Each number is 200 + 30 x the weight over its row's rms, rounded and kept within 0 to 999. Layers, rows and columns count from 0. The size before them is the row's rms in percent of the matrix's.

# layer 4 attention value, 128x128, rms 0.206, rows 78-88, columns 0-63
092,183,208,179,197,216,199,216,250,181,194,221,202,196,227,236,228,210,234,154,255,259,166,241,182,213,217,211,237,197,201,231,193,204,167,208,184,176,194,189,157,183,239,159,169,172,233,228,158,84,215,236,210,230,191,215,166,161,185,178,292,195,196,201,185
097,249,195,190,160,144,213,213,165,246,230,230,197,179,180,143,205,217,195,233,189,205,224,158,229,229,223,173,176,158,227,119,163,181,225,171,183,138,172,220,231,225,159,196,218,203,210,152,243,268,183,185,180,156,226,179,261,188,219,187,165,207,211,210,216
092,258,223,189,187,225,159,282,211,203,225,233,169,208,215,199,196,169,215,269,188,182,170,154,224,161,154,208,215,153,266,216,179,191,258,189,232,200,179,150,223,232,196,169,199,206,185,137,233,213,193,221,177,150,208,217,215,222,226,153,166,198,175,191,175
088,185,224,202,150,180,152,164,227,148,177,181,184,201,156,236,247,239,207,214,235,251,227,203,185,227,186,205,212,160,195,245,210,211,199,164,202,164,164,173,215,254,131,165,221,166,234,208,210,216,187,221,177,191,215,229,259,188,221,211,186,214,195,182,181
100,232,181,194,212,129,140,155,237,214,186,243,168,199,207,226,179,213,218,138,209,209,209,206,182,210,209,251,190,172,223,249,202,147,191,107,173,171,195,222,198,186,191,207,232,230,240,291,235,161,240,220,209,191,191,159,192,163,149,216,258,193,201,182,245
093,232,199,166,241,191,219,213,240,216,232,278,161,222,216,212,243,149,235,194,187,208,217,150,226,182,184,193,214,170,246,190,178,135,205,177,214,212,276,204,189,169,211,222,213,168,189,205,214,192,193,184,162,253,201,202,211,200,149,173,195,244,188,196,214
095,166,198,173,191,201,196,188,202,197,229,171,264,191,179,233,163,202,224,153,241,248,206,202,199,226,222,208,212,208,224,256,163,167,236,158,229,214,245,200,167,158,177,180,200,183,220,208,180,145,222,181,219,179,187,210,260,214,209,244,252,218,148,188,198
094,173,233,186,223,178,235,177,169,156,203,185,280,188,232,173,199,204,192,201,200,203,156,211,212,231,192,199,161,182,179,237,170,159,184,203,210,204,191,187,154,205,178,162,178,169,201,244,189,224,185,146,220,231,173,222,217,268,207,268,213,236,153,189,188
093,168,224,158,214,229,233,196,175,250,214,226,251,217,233,211,189,187,217,189,205,145,128,190,215,173,216,214,204,224,225,247,127,152,202,174,146,183,188,213,172,163,173,176,154,258,217,221,175,212,175,177,224,213,165,198,188,225,179,210,188,191,214,266,192
092,173,178,202,229,256,241,158,178,221,239,196,196,235,220,140,235,182,196,252,154,228,199,154,175,144,172,149,149,200,171,164,209,198,181,205,170,243,190,246,204,209,227,182,200,182,228,163,234,247,247,208,186,239,232,207,180,225,194,182,182,178,241,232,234
088,185,183,194,233,208,181,231,173,199,182,213,220,203,202,210,167,162,124,164,228,198,227,187,157,142,151,163,182,234,210,209,176,189,211,223,199,209,225,124,187,191,172,225,182,174,237,191,247,221,201,158,142,201,198,136,200,246,214,196,190,197,173,160,177
# layer 4 attention output (transposed), 128x128, rms 0.154, rows 78-88, columns 0-63
091,151,243,249,172,187,146,203,175,174,213,184,196,198,146,177,219,172,151,212,150,157,220,237,214,144,166,215,238,212,155,215,214,230,221,229,206,225,214,175,183,201,190,220,223,195,166,157,231,206,196,200,208,198,162,179,216,204,236,208,169,161,238,185,165
089,198,192,191,217,242,257,212,219,177,167,183,203,225,244,202,228,226,262,179,263,211,178,163,191,241,155,163,230,213,207,210,198,200,206,182,211,200,227,233,196,248,225,220,223,224,176,257,158,163,188,177,202,170,197,242,273,196,191,183,211,172,210,190,187
086,157,135,175,198,189,225,207,229,198,205,229,234,174,186,189,254,171,175,208,221,224,209,162,212,174,174,170,216,206,220,209,231,192,178,170,125,225,199,246,165,234,203,179,183,238,225,235,201,199,225,272,222,189,206,246,153,166,202,232,129,206,196,201,195
078,203,212,175,170,228,217,202,167,151,203,175,135,182,219,197,164,216,210,231,201,199,177,246,196,230,188,199,205,197,186,224,247,179,171,214,253,205,193,224,266,215,233,168,227,207,255,187,188,156,230,199,189,179,195,205,201,187,184,204,210,168,196,216,189
097,180,173,194,198,222,200,166,185,217,207,150,220,231,195,242,250,246,208,215,251,205,163,217,173,260,184,172,247,153,183,210,142,199,190,239,193,218,227,226,194,217,242,187,179,192,175,137,215,159,176,142,237,263,162,229,236,212,188,186,217,230,169,189,231
096,162,207,239,223,175,180,152,182,195,218,171,199,216,189,219,201,213,150,263,231,228,149,195,210,208,209,212,156,243,244,257,152,172,196,140,266,217,165,182,191,203,159,222,149,217,173,174,206,181,212,243,236,178,163,224,168,232,241,227,192,188,218,193,212
088,214,202,208,184,174,183,192,228,227,193,190,156,184,235,220,218,247,159,227,226,144,227,193,195,246,210,188,196,173,258,160,206,255,247,161,156,165,216,193,220,168,213,184,250,207,219,176,224,182,193,189,177,196,168,172,199,185,204,211,228,225,220,206,152
086,250,192,193,173,169,264,255,181,222,223,238,149,220,212,219,191,201,217,197,233,177,253,158,137,198,252,244,158,214,208,180,183,194,212,206,243,178,220,236,202,163,193,186,240,189,155,177,253,236,216,206,225,170,227,215,217,184,153,204,259,194,235,181,144
104,192,185,222,219,214,196,237,190,148,270,204,165,200,156,194,221,208,151,169,218,152,200,180,231,190,212,178,158,174,204,192,216,181,191,200,219,165,206,188,189,197,224,195,185,199,151,174,274,214,167,238,193,243,159,221,178,202,206,203,244,218,232,211,224
086,199,213,212,218,180,185,183,200,164,204,233,178,206,202,224,170,176,217,195,269,225,228,202,238,189,199,221,199,227,262,226,201,186,216,208,272,137,182,140,196,235,219,180,209,184,196,209,241,283,176,211,228,239,227,212,220,174,195,197,161,155,212,215,168
085,196,188,195,197,196,186,201,185,175,283,229,225,243,192,173,197,198,244,220,185,186,228,217,183,210,207,196,214,202,201,238,173,180,246,169,202,175,184,243,199,171,262,146,183,244,183,205,183,149,199,202,228,195,237,247,138,224,163,198,203,241,201,179,186